Weights of a small GPT-style language model, trained from scratch on English Wikipedia.
Size: width 96, 6 heads of 32 (2 for keys and values), vocabulary 32000, 3.97M parameters.
Each number is 128 + 32 x the weight over the matrix's rms, rounded and kept within 0 to 255. Layers, rows and columns count from 0. Numbers have three digits each.

# layer 3 MLP down (transposed), 256x96, rms 0.0999, rows 109-181, columns 0-95
130076132168120142094102102152111080155094148133103106126120159073130106088137118093110162118157099109161141114179088116131131172152140140123100101092119176125147078121165114130130122159154173144129155161099128107160121085161118102117113156131095153105118167098111123126156099113091104160
202143146171143129165190104155092082140100128145139125127111149103078157137153096131143090135103161094105116115117118140111126135080125152201090134109192134126143105105163126163093113103140171060170167164118100142134079122130120118188137111152152146125165148097185149086148111134122103123
095093136105150082102128135138115123119094105094110138149122178129130129079117069171163135135144122138098086106110069100108121168153157121134101082135087172091110132136184119124167127150125135147165137091055124098093078073137120102119108115134086117160101139103166139119215090143079151111
135073050088154122139082143148100083127082153152140137115133118159127129116099202143123116175134107103169234120176136151165077127202149121131122116094136164170136090086150140149131155155215146162083139054144203097155074120163108122122078105058129178113151154096135153169159173111126132100
114145118086119192148102169137075192133217149080106084183156121116109163152079125127179126081110071130150134100171125103125120148159133141115135165084052121168105117154141118173062184107118144115107130171138129135118134176095097154090110201173095131146097168084103176177174094110094139197
101119140112174070158175098151171174133130108111125109158093093105135077080116155151136133104145138121110099155185145085127169150156114157087155143113111116137132105107139106119172116134130099155079132172168138054109111134151134129122137157133059114135110121090125139128177116136126163118
152180177171145126120135124102168096134137110134182138113106154081116125092154146095100142182138075139124069142091077096096138126104095104157110171135105130111178164119198113158085106143155152086158064134096123171143138099178118202110119077160131144130173118080119121077157123138131166134
182150127105095105143114117134175146124162046093146110126102134153103130123108131151104136191088146172135123168139182111125129129127129153102131133110159152164112123167111163101158117126090160161122119123169106144104180177104107115111159150098137128106145082176119097148130128137141119147
087126154137106141126167135149120148140120155136163116146083116135111135116154126131147092181129114182124151152073110103108157101156078088120105102151100107143121153139135111129143108147164110097148172094073114059116117111124158118111201152152158091106116108171124107136125100141132157176
116136113131122110167170125131215133134120179162101117104119141084136088088141151143166135147131097130114141145188127125134146139141157142103130157141073125127088126095136107137171112123120107154119144147181160081141123142154098174152129159138101122167102138090146131131148046116138127182
155132106158164143110143149117077128135154105061129055149044101156135199194183087092108118151122194108197104121108151135098139125083157229131100125104169107098123165160141113159087101185145068105067167162171086160096169129143098087151081138073063199142144112141149111114101104169181093089
171148112170068123171149118185137158153090126144103113166051141073058093125125111082158149152177096162086071105176164184137142079169140110106111123096115101116195125105120063115179111126081136162124150180150121128110066115136087170151140158137099136188177091153119135122087095133119062169
063042158157146153093024155169080093117067121113205112093058144149168167181077129099093083205119121131153126090064102154122155112133123070125145089078092093090162174155177099100095140196142141085099132078078149158137159156108194152087134104157166112171106130045049179180181127169116106068
169133140108127119127116129030119129123113094175151149112143216138108176162093116090129142162097137131143102095093105143107126145158166154116080135146149142124152091077123109165101130106117120132153141125114126211097136113145142124116159107145145136117191114153130118078115165106160128069
082145124107090169071100142162089121159204171149115116136081045124139181173149167106058165103124163162144212135104153090155153164134103129086130130169134182127114143147112133106030185107111138083174144120140094089097119142112191130146141140091112048173118077153124218150130095138172069098
157121147148110134162163160069103084141165146167165089123141106169197082081121223192093129095131096067141137119130107111077052129115087143123103147144097117134154211156108164116090121185202139141127152109203120112153187123105134119155129059128088138101157089065150145099063161157183079105
118092102119060173167105189138107169129167190128056112021072139120065120129077168123172132124114149165107084153141142115091141182129124150161051118127156156121123136118118118142077163143112126117096055116133102119155137126064167114114105096150144182081135145169136137127122059096147104123
115119084152139133130082206169162145178170136117116126125153119127195089164032142126173084154100098118092123168162166142149193187152119138110168166111088134100158154127106055156150170144114052140113137139091118132152153139164102114173082118064123102123142159131143055130129135191086097166
106112111158088163149167109171164139115111152131144147117101160111145127096139164142159150136079106079108159126171091161121182146137123112171155144083135041093117138106169112126193144126160133128117141098125120132138076112165102105147111099158120108175080114088112126116116101110046160130
152099110094159162124097144145123118167117120137115086141146084149139137106119152105130160132069120151169081158140151141165125163145121111156110119097145144127156128137174140187180145133140130172115125134141102142145120110181146110118061163204102090165108087121148046120132105083136131163
188121114152118154173145165115118096131097155078130156088105169096181162169118128095168117143118118081090113120138042123114142157128176122158124170149129146072171083054162167113085109118161159107155145163089121159152155131139117124112097116116138134105102139110083131080134123110099128112
104174119154130143140114125172173128103076122105132104180110116146064157109184081190142091165100182131093143096146128095122121128146161172079128182135110151120096115088146129097043183136119123113088152174159121132182129110134101123141112072188121101127117114081067066132160126172129130114
195126130103125148172105136109137116135121148080145122112107163134118117140137129176126131151120149132053059147105110141095111143114142173108135131159156162134150113110105144094063109172179153125097053152074167115117195146171154163094137110109186184116122168104118093167121140097145104093
127155086145224201220058110119130143147221117123165077145111093108089099090086118138129164115122061096121115132129094115114074096159172159168105133107157163128131154115072105149094142083112135133201074107046206160139139078107107048112177095055115113138049130113160052186074120055087093144
089138129106144084130174130136166131112122151127126088128123082120146094081117128131180108127163128158126139159160148153108128173131118130100187145131108127169132102109126116149142125114127123148103111102183126071130096146174142135096115206129068121128088122099153133108191092121136180152
157186124127091127127114163109108090142148109169109140129201160151158157177180139080129150126212190111192114122146047148152151111106098126165121135153119137068226209142109102131152074120196127117183192104094159151140082172113109175174154069144164092127167122083067179217108166112106165083
142138107185114188158105072114107083068105109152135145118156136139139119152130075101159147156169126108098136116120089100139158134082103136180065135153129098076098074067136118161152125146149124107112111237051163134178071096106140123152029090181136139111187157116131138105113077061068136130
152119147171126149123081098153073077086089100164189160094128092124101175130122065137138112133134171078152103138101076195129130149159118103150139147134168137121134120125147145126138133086137118083162179156095155117132153094118129125060062060119155129093069098086168128143094088124061142140
136080193178119148118161104127112111116110154128135089085130181109084134140114089129105070107104147120176112085148075106102134123131136161138070162130164064101076108118145148088129136112141106133222139155074131182099114071140116133153100107126121148083151152132136160128128102059070137062
178082138193128206165102144117093104082089118124142137078136130135131147211165127105179092150126143094086167142164112146099099208128141126163099196096120110099140131112142138143146148100146171075134163166098113114171161147102139152151086089113161154106145167119100125141113135153125138117
120150122132144091125172121157147084106098149024123109099096124089158094063123117133169101150150141111105156103179174121177148115073138135092115090056060121118143076085156065090148150173128151155080136070166133086124153150148141123178136152143139097157103121127123142153147175118122164113
148162135188129133131084117113119120112143123103119144113173187161176147103128158135140154148128098133152163132152076154108083155186127129161107186105165096083125119108152124122175067120123126104181129107079110167135111090118205153077158167125115135106120095071210125155159103087108140103
211097076114148100070135125064121106100133105005185066100104178200050132188110062162061049126164099089134135152158119073070095110156083176170110118209137145153090055108135183162092071115173138162128179104122162182104091100126135097038103098164123198170118206150135103241137187150216102112
114154131096111115125110093081132142142105144120107107152147090073134096099136171104122128080156113109137132128172154138159133103142127111127125145132079165085128152110139093136156107115129075119065130130205168123111108150135113153150106168154109173136106132124179126096127117137129132160
074117111145092088139102106158142176101116138127126132116100110109145146056097106182111131132113116137122127163133115063100122152158131159124095150133111151144144121114124168089186110149126092191104146127124126122116106140195150116148084149147083126152111139128149145117141079097112192142
108139118099150073129171089132132139131157166087156143152156133156188122012115122117120151142115104106168155136088122154179135103098087127176179105073134152085115160130146096109159105162169146058127128124147118072151107124098139126163120156132173108190084143088157140141158167133170185173
157114110055108148097140152140167078160114081121082112109129184160146121169142135116061180166200166083170066086150109149150128062089114178102105145115132107070087187099089110116105154176142160075150177139113135117197174065118110155141141125143111161173157150086128189115148152189142098118
132122162146112146128112082155046120099107150101128141085117193119149198130136119081160105107150125114126112095101130145100101156141137149230119103092177130107163102179137135078137106154147117093200121116098088129115145086103129186080072108172145142097135090106142162118128115096085110120
098097103169099105131138123105145154123145167139112153112159110064159061177124110171146100086156163122126141090111123124160107140133125141108106127091133103078128108168087101158163127120112156095171123122062207096169074107137146133196093099111105101138162121144161152089178083178083136159
099100117149142131066120114177127179181178102189185085154115133088115135123164105141153137187115175127142103128082152133181155108162175147159089098165152159168094117121046146126169069128143150135077140070126146146135158115127168117192125077166128073180123153127096037170157084128138132139
141095146146072186182104081123081155186123116094097072101161078133152126127147154095146111081145123174082102076124141104204098134146133162115114119104174182141167144147137145140099156176102135210138080140131178121116084117132135132148047132164089149142150100119134135064126143079112166138
070077087133121156085128169126146107131099074145124106078150085133129123159132111117136096140089131164141133122164220136140097081025079107116094150137125136153095146138088118156121143123142036133195147159093158112150146087127118128117187159151159122136157197158106112111072172127135096141
167109173146151182178095102140092100211123173148187078132147117108161134130083178154189112106114078117187176191182187054106096131125107187077185171079067114134109080084182122194075163075100151125060070153153149173112111113112104123125162135127169106152129137096044147107079140101179103177
095173092109117191146073091135121150169178092146131129137157137142094195097121050100201097172136141186120148115125087096079079149163168120129093105199126140129104114091137107123074100072123134099133161094092096130165103081172189091180119081193186072218153070137128105126059081128114134128
184073146178123142125137142127130133102156120033114136129081187070120143141173171092185132174155149163171102124205147113130071091081168177142099160057124144089085133148144161137093145181173123095130186139099136149172111112086105155053135110140167134129082114117125162135117102108137048053
165156084070119107110121139097108132134177059117117149110131137146075109152138113094061115117107115126101128088093192127107101130125150137112104083143085054129133131155093125143114138083136118095156130073093126133118124127121144128123172112140114122110170096139078081141166100134119093065
201098150138102118123075161069109188147157157172199114150108168143130148077186107126104124137114094159104108096070100130140119095165152094149124144175133127142097115116144058122144122090174142112122169163102162132108131141145134137109110111187076125201125131068090053122091073248137063159
140150170155152134104152130139105121080088132147184167084146168112095174119147125134108140113144140128129079153094137135121146159156118154136068115111158160166182107103158089110100111121137139096106140163079163118137187120155143137121084162149126225104168152055123188115178145119128153078
149161091117126167077106174138126131158112121119174143136177082189119084125121085074138137024104137173121095109090123145130121103118100090154147089149180045063175095081098050117102173113151122137147088149096138185149079046065167091076091088161117166083133127120128148145096185141099111108
125079152132106129150117156117115125142152099111110124086124142109172147138157093093178088117121090123129117146089077117087091196149181129131120162128143166112125144100159107138120116102121121106152164171120166142141104119156080113133137142153161195129132113086199160093123136123105145174
188143109170129166074121138108124106081123098147122078091145082137108157083111151109121077152065151176138186110115138120191132172161192178142092114131136109143103136151106088126111115102110176108100132123093133144066092184128134169180102105133100146087159140151152155139129162144139143078
118078111150099076142122111121114118127123154155158184097178159081132154107121071048104085126088124118121116129078082133101097119133118153090099180141174142131125100081127132178101153082133143092132159129120101165134122159163105114076143134150141145153153138041172095142137045131088126091
103097160201063177164148115149107148148167105121135116161120169182150172134141119167142152118108111146160113159141079188144148082148089142138130101108179204080156128136090145139122117140128126176101120157154132184149145099139108138107116106150088165148177121118170152142105149178100120067
078106145066100193125138135195172112137119145089088082178136109137157165106207126108174117070124114130205127125149178116117149106112135125122128143095121137090114108151136130099150199104075092169110114121177065156170089092120142138047175187130210094061108070142099236140079158106186144138
099067094152110159045070197227032141149134062142040122108155128091168158158163084140113161180151125087130182144167152162089138139138201050147167174105139159173148102149096172101145142114098111106120160108087126204123157083109138097188140109081110107130090078078145124197068131153127094136
121123154145137095179169104134166083150111165098049115156104106130194122072086155122126095115189094084104136144174160127138177114159118160090149146113115123086116158103099123101131097121146102095113136115164140072154138123166130167142154121111144127153096091089091175123189080134079133167
102160088108133114129182111094145128104142134157099179102111155113146080048141167133144115099166123099106169123170183151110137113110099133115197080214077141067127177137114156158143137129149150120109134157108146066150070138109105110103132140128101151195083179167100146122158116120125143101
102074125119135103138132102160165105155107161093065128166112061161179113079086119101172150124150119105160116152162131116120135146146076133077130114158117160096089150086129160143162120183131132151097121146082153096173088118113091095131127191087127106142119157140114115141138123115114145199
127138158132153081127147125123075062099102139131138109099160147143125106105144134141154134166139125076112171130106100114114124188108150104150125126138134087122138151103148137155149134130149130128136164109104158128117122134147095095140092119136103118128120155120180153149153074115119127131
176130167180149164118132135104069115138134133163112098122147176177102112133109094138161126054095175080138120078119148131113091156116102114176103137140162208099134184103065172157134126094144148104195149143113147090160137115106122123123093137175122188073128203128184106065084040062106156113
088096147123111126137106136148132169116102124138134142139116094129104100150148129113167148126120129099109068082088063137099124081129073102156095172140162163053106178160158133124148120170149162074190170087093078108191106124162142106090105070124210052141170155036128113140085089164110100055
070083120140181197178074142181139127132202097087089173109145128120134132088139141061106065160164105109136159105134108134141106107121134107189114137103194080065106147138110187181144112120111061127156147120213083131185145111130107105110122171108161154146079075191124162105109110213156074133
162125134152140124059152099143086120127107149123149146124086152109139147160126114105170166111137124114133178106141141151094134149165100117148131096069098167099121091123159217112119122076145158080153165168108197151121055147157149124132130146166108155150098121098090153137141150079132117148
182104136181119110135147099115141124093090087213170156089112129082115136120183108146174140108110129111112117123131046112079109165114154125160080141135134124104132109062199136160163139121139132084187164142094139160180085130108056156116149147142114177104143158125151091115102124105121121138
140152099088095089139103133154105134098091086189103155133156152123158073080085119096143153118077130091109098127103097180120160136115073163185105143068148107107124164115077112085096129089159178128189096153116127121148047118120112172157108131183140116125162144099159097105100107161099125076
146134157156121159136099155138074168153141125120148117080130158104134145147117094070146175113140218131098093090074101123050140090098130140129128148123149091132151119170100152097176103162156091084180201198123114128170115058183141101080119112193133158094105160118172100069102123117125122178
116095166126158098112145066147123168108157116094114126158071183116149126113119123107114168111098128061095088164208132090165129042104117203101106141187137151137097149122113109152093188133182093079096069199093107174056105176080188125191156155042184072085079148151161042135089151097133113087
099128154160146141141138163149133114164127186118079090164137121103197079084148155112095152099119146099194158164117111135171121130117092092083123109101127096059117126131138112088162146144121139121074123122148139061142153148159077157159158122118122117185142162097060118100164102093151138139
113111119126120173106107128082139167093125146175169184159147129175149142094100063135143121129118127138133127117094141188200157104139074126167127148155187191100159072081116107122081130199045161142118141181141186140187104079176172114174131104147184129180162112101136130138128148159146140102
174119146158170175109171116152119122140133141076133127129065134120115135142112098153127098083119154090153092129086153114118152148156209152159115149198076170140175096188061175076127124152195159125154176148150135183147157139116192144132089131087153162189116109151093131134118151147185122136
141142178120188107135173190084158096138096147198134093163133111121086118100184172110057141076152119147145146160089158085189072141088123147146168189095065129140084208094074098147162187190128105170085122130130116133137099107155052131198151139116163161102147128131096109181158126113166090060
119095177175036126141157153097087121103037157108157100143154090118171189138176101058131126153147124106174182113107101221105126105165085169151118138138135150139158182141175185148068138112155157093153134108117115099159127114086156149126164121120170183142167165119163081160119103111096105103
105191217110121112141156150076107114159145118113144168099187091101132131053152091127137175163079085144140144103199113207160148118133127138123149137150154100174154145137044079133156065114136156139162134091159132078190134137106163054116075122097121117099096120154083089159140148112092138145
# layer 3 MLP up, 256x96, rms 0.104, rows 110-181, columns 0-95
132068191158105101092090104110143130072146149076148090166128092120117117107155173138080140098137178114082126135141129124099094154166140099097112124092078103126167121147093156129116089197091127093110071093103109113074166129135123089113097096125140119100100084126162135131125117130142112192
149108155083113076135112106109182154079137154111123134117113087099115099108145067085115159081117111147116184133074182153108108126126130171092170105168184061090119130167115137149069118132144062162106144105150125197085139111069186136141101092156155137125138124107112133149072122156080099138
199143037123097066135142116131157119101138133146130146126121125149129094161065122099137132172145152146085090102110090186075203140127164107143090097147188099139162106160086123166169122121149144124140140127118164153107124199134171091072160111125156118077159109170184067152146139109091138116
113119136134141115135146149116128093125138122094083078140185156199101122148081130136135117175144117096112144124127102146098119125099138085148130152120107162127152114217139150109120140114141100136097090146061160073087147100123148069157157131147142036138125100198097132151130170116115146197
115152156109105150118103126096125115148133139135128152085127165107120097160110118119118158152124035082087146101126153123177082119150052175131105110136119135196152117202159156098138188131167052115124128166146162174181162096087127124179136031112139103100141057132097166137134110117123141167
159138140102165128144144103103176082124093116059142129151137080151100179188119101099109118077099100159066141101119119124156156127144153133159146167122127130120147136125103134230152171146131167121131157131145179091100073070065067143118119163119152137094130133155115142181166196158090165114
112104103151141137086123123130102076077125127115102090067071133072165192171150129119126135125088116126170101157151127135123115134150175127096117169079145047113118152096170141115172176101095149111119095131133107189177149145101133137126140117122163185155143085128137172155150197086095082114
071125132112098092114123153145076139087135146094167100094130118130168144107134130129108130102092190159156080156195113110132112128149126117066140113080172132070098092116117144121110114111123147150138112088197133166102148158184130165124107154127093150117086124132099092103103161168138113082
150170116146118082140102088170102089049089140100148102174104146144157155161159136125102149145125127122180119101126125119178115088136112066121105121152087151121085106188078149158112038122120121102107096069122087132120133098070097132134094177117123138140085097113109109131107255144143116145
181140182145157106162107165087140149163201110139120116112197155133121105124134114113043119147123126151033127121121152143144072161126151201089112116136072057114116119132152221143063102090142145003174140157134155133077171136100115129090141153094103127107130119102141089144169109170147147112
054085087111150136033112127068158052093159139094168093120170144138147118128124124139153160138102197123099138114105196048141145213113142160160149171132109093128096144161181164085123122157106098095153136115166188121147155103091121059149101092125158147087107134127152113103180150138115124108
107041194173099180089053250168223123153131148124197114127062070162178139168085103059067079156106064148054123087068130168147130194164109065055082106111092092116127101170131114205127081222115120138090135122067192135130184132148160158073072127146108094112128087098054107118190178124129156101
094154102094157138178163102139090078144115141110090066101072085067109115094139106171126077135126177101106138163116157151102151155115091159150129098111120151132136109142091107118144118099139104168066112119159132064130125125112079096138124161073129129178079122118149134103137096120122138161
116166124079079170125133121155119122115143113153135149171145157117040115164060121124090090119089099148118126151166164194127097063141135111126134116084105121134097133127153094138110137175198134169112172200121129143155189183118143135110096161122162138117123214112058160154097148119149140131
182190166179155148112097115090064142168188105129151082132134113206161190159108080126117120147130158145095226162117157099078063124124107136112155129158149103188079155173108158145118104134138158141131159093128216125074132162068141109114183138162133163118082167142132131108169064108132110125
182140198151103107146164116152159133123125121126131182079091136125136121124085109110071170152107104120154146119148157141146128131113118101127122128094070081094135127146150088132123140105090079127134115121127115113076123144144086135113188079162130141169082132111093071139126134147047104127
164119143126132137110110153149146095132161127057140043092143173131107143145140121178133134128116152131162157168162104138119121097113145180137114129134064103100146127131102059075160076161187174167094069067092201142131150079092105132152092137187143106158131157167143087102156150175168147149
142147140158109098099105159091109136137103116106118114155133071155078137190148171157176108127124094112144099069134116145133112102121117138110180120115135172139139126153176153186086125113127124139093103131197142073161134093109124133131093109148136112142115140158154137177153111147163056126
205110130129113160103098134109149126113175133102143126113091153069084110159162151151133121114132086151168132112113128068105147160133116119116145093178100106135120142126122183120157156123143114098125166125132150082125145130149165163136139161103131177099101119132188102109158086111116117148
176176131107108147186117125108133126247187085128144124114086107142125110122080071148067094100102095101134061089057145103133142174118171124079152121145061079104148121083126184151159128095134116153177120131187158157142146141134124126164137139054132139131103144065082102137090152149135132121
148143111066152106109047129093152127077110143083087153123098090142130140155146124121074194126137140108121154147072114175149110158166181130137136149135139141115139166148094094135176132110156127140096134100191108149175192068130136111089132113058153117150114128139081169135159170129162108129
118132104075095152118085093135161134138152137166105139153201121145089149175147159031095105135112119085165175097101107174107116125214119172116064090112080090132194078143090179137117139122108155077096141147118115199139125089126126108133169117114128149142144140127082121136142211125176137082
125202165125138072112115161093137081206173128173107146154162125117116150108103147086124131140121096164185186129068099089084063082155073100165122091096043147111193124169137107184109039109130075125157137104126164122084130170116086111133185089146098149120118135124126124136144133074098149122
126140098148110174015163160113114145130158174125147119140135083125118145101110200163131093120108115127168123191091157225092103132113171135105180098110082111153110103049191148143115085081116135148147119138146090159114085128161122132128124113072177150115145138102176146119170110163103157048
203150084109068111141065148123115079151176135077129094084210162166076155193089109098122096159148107106123095125062144124104158130092140071116110069087108107134206171140134165170093160066136080080200197130191150099110110171131106105113077158114122074085108119108101200123202133131073187114
190190165101083113108166122116162141141168100104148117161119109156187164096110174107150118103117118168145086127119103092134165159104109139135089091106122066156157135112105161180146175082111083136108102149127146128139144154167169151107136100168093102179139109096061128062108112121116124139
065097110122171104139124110139165149031141119098121107151133131137143149142122182100092148128169111175177144106159108102101128136133174147132134124133120147131084149123087146145139131156155095151116165145157154122167167202124133164194133104178129107143116186114132148085092119175168105116
122116127111127128121180171137109129134155129167164148105133127147108095120142130190143100142076098133148142083140117198089172154134123113161125165126105107109134130201137123091172095150145103121168110124168092129125099129159144168178118177171130054157129082126121081169124126102097133145
110089071098175133112130115142130166166160180192125120151157124149137046117155101125106149097183139138204146134125088130160115146121119136080183134179083095116080141084155106150177135114132077179085147124147096098058124175103108198109175150132131158143153178168155125159115106170115147156
145146158125118146068189121069119135165139112113187140134154165129109105141145116056122143120123108093158134133133094119082176119095176119047120129139092136131123130116152142108155154144118113101103112126076217065156120132153155096148203140147158088145137122174068102120134125092123082143
216125051109140089139109165142093154142127126104132118146151130156099097097154139165125096124119121137085175100136081133095145126168121109147108164105152145167130086131065087118109113094088083124100141128144140101148149179115145115150131150113135115137142129151143150111138129141093100185
189089076025204083122103109076138144111132096177083102195074161145050147225121069128060106117084152165117103133157084070143130184103139140132100133242141127169133119153127137127120191137130139215137193125075132175127169095155169099044086104153195202120221088143118137175137145157197126082
132111186123147120113106162186116114087153132074082097143116113136104163061075112117190097163132131144114153083086123118095161170102137120163095150159187108110122139124152122134150162111112114135151138080140129147121155140080099092144144166120148104148142112183096119137119110107139112082
131090074082127127129095112123103203130139110163128138099109107156164143051111185105102111120114130103186104144156159121104086105127145148165091155056091109138188111087118095119124100183122115167150105107115123114137132134119199161166134097073127111083173106130089121099125160137182146125
156123124121109149100087151140119134129107074172138148167109122172058146149113160146161084168143127131119149121097160130108181108160043147141193134122103127120128114113124087176112149105105171110142076121075138140100107155107129123107139137114077123106152130150098104151112061146119126087
170142055117118093098172116053140083145167131100115129114080075081074149135119108148101137099090181061144192087146135147147142117104122144098108149109147135188165044122108128129058144135156081131068126099134079121155147101154114100100126107159117138168160177197130115112142136115152136140
106142071080144104094105133181112142126065130145106146144160086134119130123133151179095109123122110151152160107106118139137127175145138100131179148139123106112109122128089141075142143132115142185126110107147127102182120138141152097206111094152103093125114093117108153118122183100191079144
128130126137102105158163148117143084152138145093070163151125137146145136151098121156056051108111093113154134134083136111125068161150101086154134066118119136140157157181150113113174077099140171164150158096123138112118114138156079145133099110130140096131082165089126190096128132160200054141
093141130138130050126133151151092117179095105104109109214096122137076103159078143115147180076046124137091130103114136105126096122147142151094152162166109090153118094143148193198154163105159150157131160102180099131137109106175176069128146084147184117129162119124099130129135074131165102205
145157123068157119128151169096108144146098117150147137163170176134136088141083137161081130070091177150121096132078098113157170141054133112119167104113111096170147080167097147111133117152113135077140143128146123135152133173092095125141101167070132140135191104099128124083130167143143077090
169117190157098137124148202099148081102114192095094144124117187150110140169098096117119105163143157174127132176206107098093119155128111152156136061085143176109156116180136195105114151119178126127039105109163105115137062148080172169112117175168162086052092112133139210162123156139102135105
102108055112119170116086117159076077065169170090133156143118111205142153156143118123120140173113096141048099125078110139168161155159152130144101106160091082171061157227129107135140203143186201100187170110125142060195131160126111090091117124105141096142144000114109142136154166108195117146
141228121139085162168056160084103131181124077079148142113110107197104112129155135148148124175124107178111085172127085137177122173164138111034180164097075159153128069121050079107123105122159176091114101145110153136153124090122174109091114189092132151133131096137125177147134112052181142170
213134112116175103122112178126161189142126203101162127132123133135120141137109120154124159163111156138073083171097138116138115143125135124075148092070061149128127138094131130184165121141154115118111183127109097111118086137105099078136149137131070098155138166147081152107148117114093149138
092095146196142135130113145120102121104093107109160124109117097145189140107149128159169111114105107149109134142163145144091126151168090127111157148121097120113159146114155142090137139094088126125085106136135118130145216139128144109125095128071120144145095133114141144110160147113065176192
093129082144117128086172127078108154114152111082092145086165105134127167179119084209135150144164162075127159112171165157173106155074124134123134102119082084143156161119137123070102056122164103142138105112138164127101170097085087145162114131096130162124115165142125053079104134088151121142
138151180141097094187087117145136065154128124134125124151101122143121131161078073105144149134140118160187098085073154148178123159087140108138110093076074099159145109143121110114117142112114171147143110131144131157151124119134169104112103073106091168118101117164111109174110194100182130068
187146141106115186126062100138114204221241127118111117104177170149104133187096102141073138139054172138165090150068128035082125075125197160106153091137083089147185095100117166230102140078112184127128139158136166213087165054159096127150125184177158164143192154100070159111132174157108128128
092115148124088171117120137113148087119188096158120112121119176142097138130084088152128093139172098157110138140125108132134156141172130147140019109159105068137119109126121152109145106093121176118096089163139123207118125112157141177131092152131156134104099111175090069169134101127085151115
145143114133117181159193153089103127084121139083152125114089134160109102116106150103100108117083104092099095101117145110133184117108193144147134135131157089115131154142112115119123089100125112169110088097092135141097150159112120161127150125140133134146103083113113158119097169130152125155
148137096116092197141080138126157087125184120122123123148147166163108176127118125083169052125121093108141130138138117064107123183147179159163106169124113127203138133122110188127109171130116153134151141158187158160117187133093122171148092128143102144108098090151114133150117151156100109103
111083100097142124104128128135109111147123105124098141119136153141095116181084138141121152124055142112124137143110127115080084149073148089186114090149137092170169101108163148137059120162128184138139116119145134135110128113137142123120074111118153102139125160160138120143144176104131102126
108095140144117091117092162165140150197122122141114127102152130150095147142058124081124126131046067105108168137101175123200107137096130122138106140140090165138150096158151067209140175168113163128112086136060121166137105149124150140118171158115083076176123148135097184154189129117091161179
154215165117098152132087193165119049128104080118168158157161103117093130156130030171105139225119138104132182169179152161070145159160189074124143117079099100199136087166092080157111114115096115102143218101125141130119173135168100030129114058111124060145080111055098116134161162147073220138
121183100118099064112136157123149130136159181143153135175170117086086106160157113094101139078108160137127155130119103155165157107119102123122159143112078123145137089115086142099112134115104133070100084143179105082142098100116108160070099090136136184163140127115106123105161182151143156126
114147146138140071171113144110153131065141069138161144197143106139109107103183152125113139094148083108120102043155172081112115156139189145116105160162151062195136092104132112065134152184184125157115178092112118116159136093071113184104091141137154156105134104147098102115115143129119135113
183163105144105115096160129141079189086123133092114112139073121159087126083103119167129082156139145097183193091125111108128123086154155142121140097132105151163157159123145157169070129193092102144133115156135181113162102116142107167133121106083139112125115079127069121112137121129128155139
118100080123084124131116114168131154164160110126087084113121168129126183154106106154101111114172119144123161112174096106162152113175119135113130052145140177158129133142146148138118107129091111094123162152128126145132142144111152186086128125138169130112136093130114116105108155128166160121
113103191090048095117182124146118129152149162098131088115124133060140082127084115134083098181144088145121120134111187131098098091152120117152162090103099164055133142195104172115132113153055125139132134115138195125100090091110064095078109129130130106149111175093129145107125147137108102104
138118131089139113159139122141188139142134148121119127140170127155088066172161107150131087084124087181124051117172150100070174075143097145082136143226139126149127113145132141125107124125155168141181156178158150168147134165127123120101073133114152098143109138085100144170108143178124139076
122114128141114132169163155116081139126181115161130095122135150167072106155118126116099111129091161147096149168158135107119167102118155161149193105123152179161150112149172141123090153110146191166123095130110177141134087150123152099142066167103107050127139126086151117093152137123095100124
123107121100078152165139190114129133134143098141074135111162092156099082080137162069156114123125125125096115069106115091163127121108139046184146125157098085136176177136100138131138098134136134116129143142139125143149126136109110117128112119142089099099127133117053092080107123099197141113
109149148096124149122125120135128138105157104124091148139159176162129112109090119104146198103093107094142077145127130091163142120127160083142176141127138121178101159077142091138104163137136141101128089133112145162080150102143145134182154113147140096161140149128125158124095150161165151059
165110146149134073131139114113162100107106149197118194133153120115125067118115165112116180168156141123119155127121092089159118081149113109115165105169153093147048117163131166146121133140119141093118130159176180096112169147060157113191149142101119110096120120129145138094143107158160093119
078161078153161113139143106144161132119097107090073142135138154110150108178139144124099061134127088099154157153162091125082160083121105160114151144110123144064116112160132074084113135113179087121100183126159125129157105122146148162096160150075119058111176122144106111101123182128079143098
090186122122082120148132130068096107146181089097120164163140105156074164101150098154067146127123107083117224067112124143156075098169155130139176079106112101128124081164099168109189093150129130150152143072169141128188087102117100106086108184187130101133181159154115147086115159143121119083
098118094155155134091166083117101130129158129112051106130139100155154198161059188099146069144131079135074117130130205118136138138173169164117107114152102176173106149133184138127130111149175104146158173131150089177130124110052091087129053140138156129118144163153121146100116146116139136090
151099147092098083131112084160116099150121044145114170135151168122085224201094104190094112065086147152105190128101109120138106119129170115166136102165125112119122067179178138124135121120158171106127160073177127146131141133103113134126154150120129187053175118176123121110105112101148121058
230109084155092113141088139118147145200146139098099118160143115151127164137133106106094090096043121150122156100104112132066095157130136082139130099124154120176176133116133144162096104119093128162094149138099151135049185016080097123141169077142102180133106132138126091146122107172113180141
162150188093208110137155151108158096098139104091143124125143131111047144125136141160119124160091163145143195135099144113109065088111161158147114074104102105075098145153105149077146114158131089183106104082105180098126105112155139180079106185090084164160155158100175125103199147155084135075
093134104170139124121073104129114108128142133101117194112157138135120090170055060164095172141076137130111122129136154135135096109187137109139127152127128102108160081094076094125164168139118138136124114099168112182151095093150115101105163163096120080099112171122165087155156153136107124088
104159125095153033110094151112140085138128129170127111130167146162157112179120121157121107161146109145133143122080118125104123123098108073105150111068128086144119151135109120157133114065126116031144143134160099077138149129191171104072128110073147072119202115153142159136130111202165114125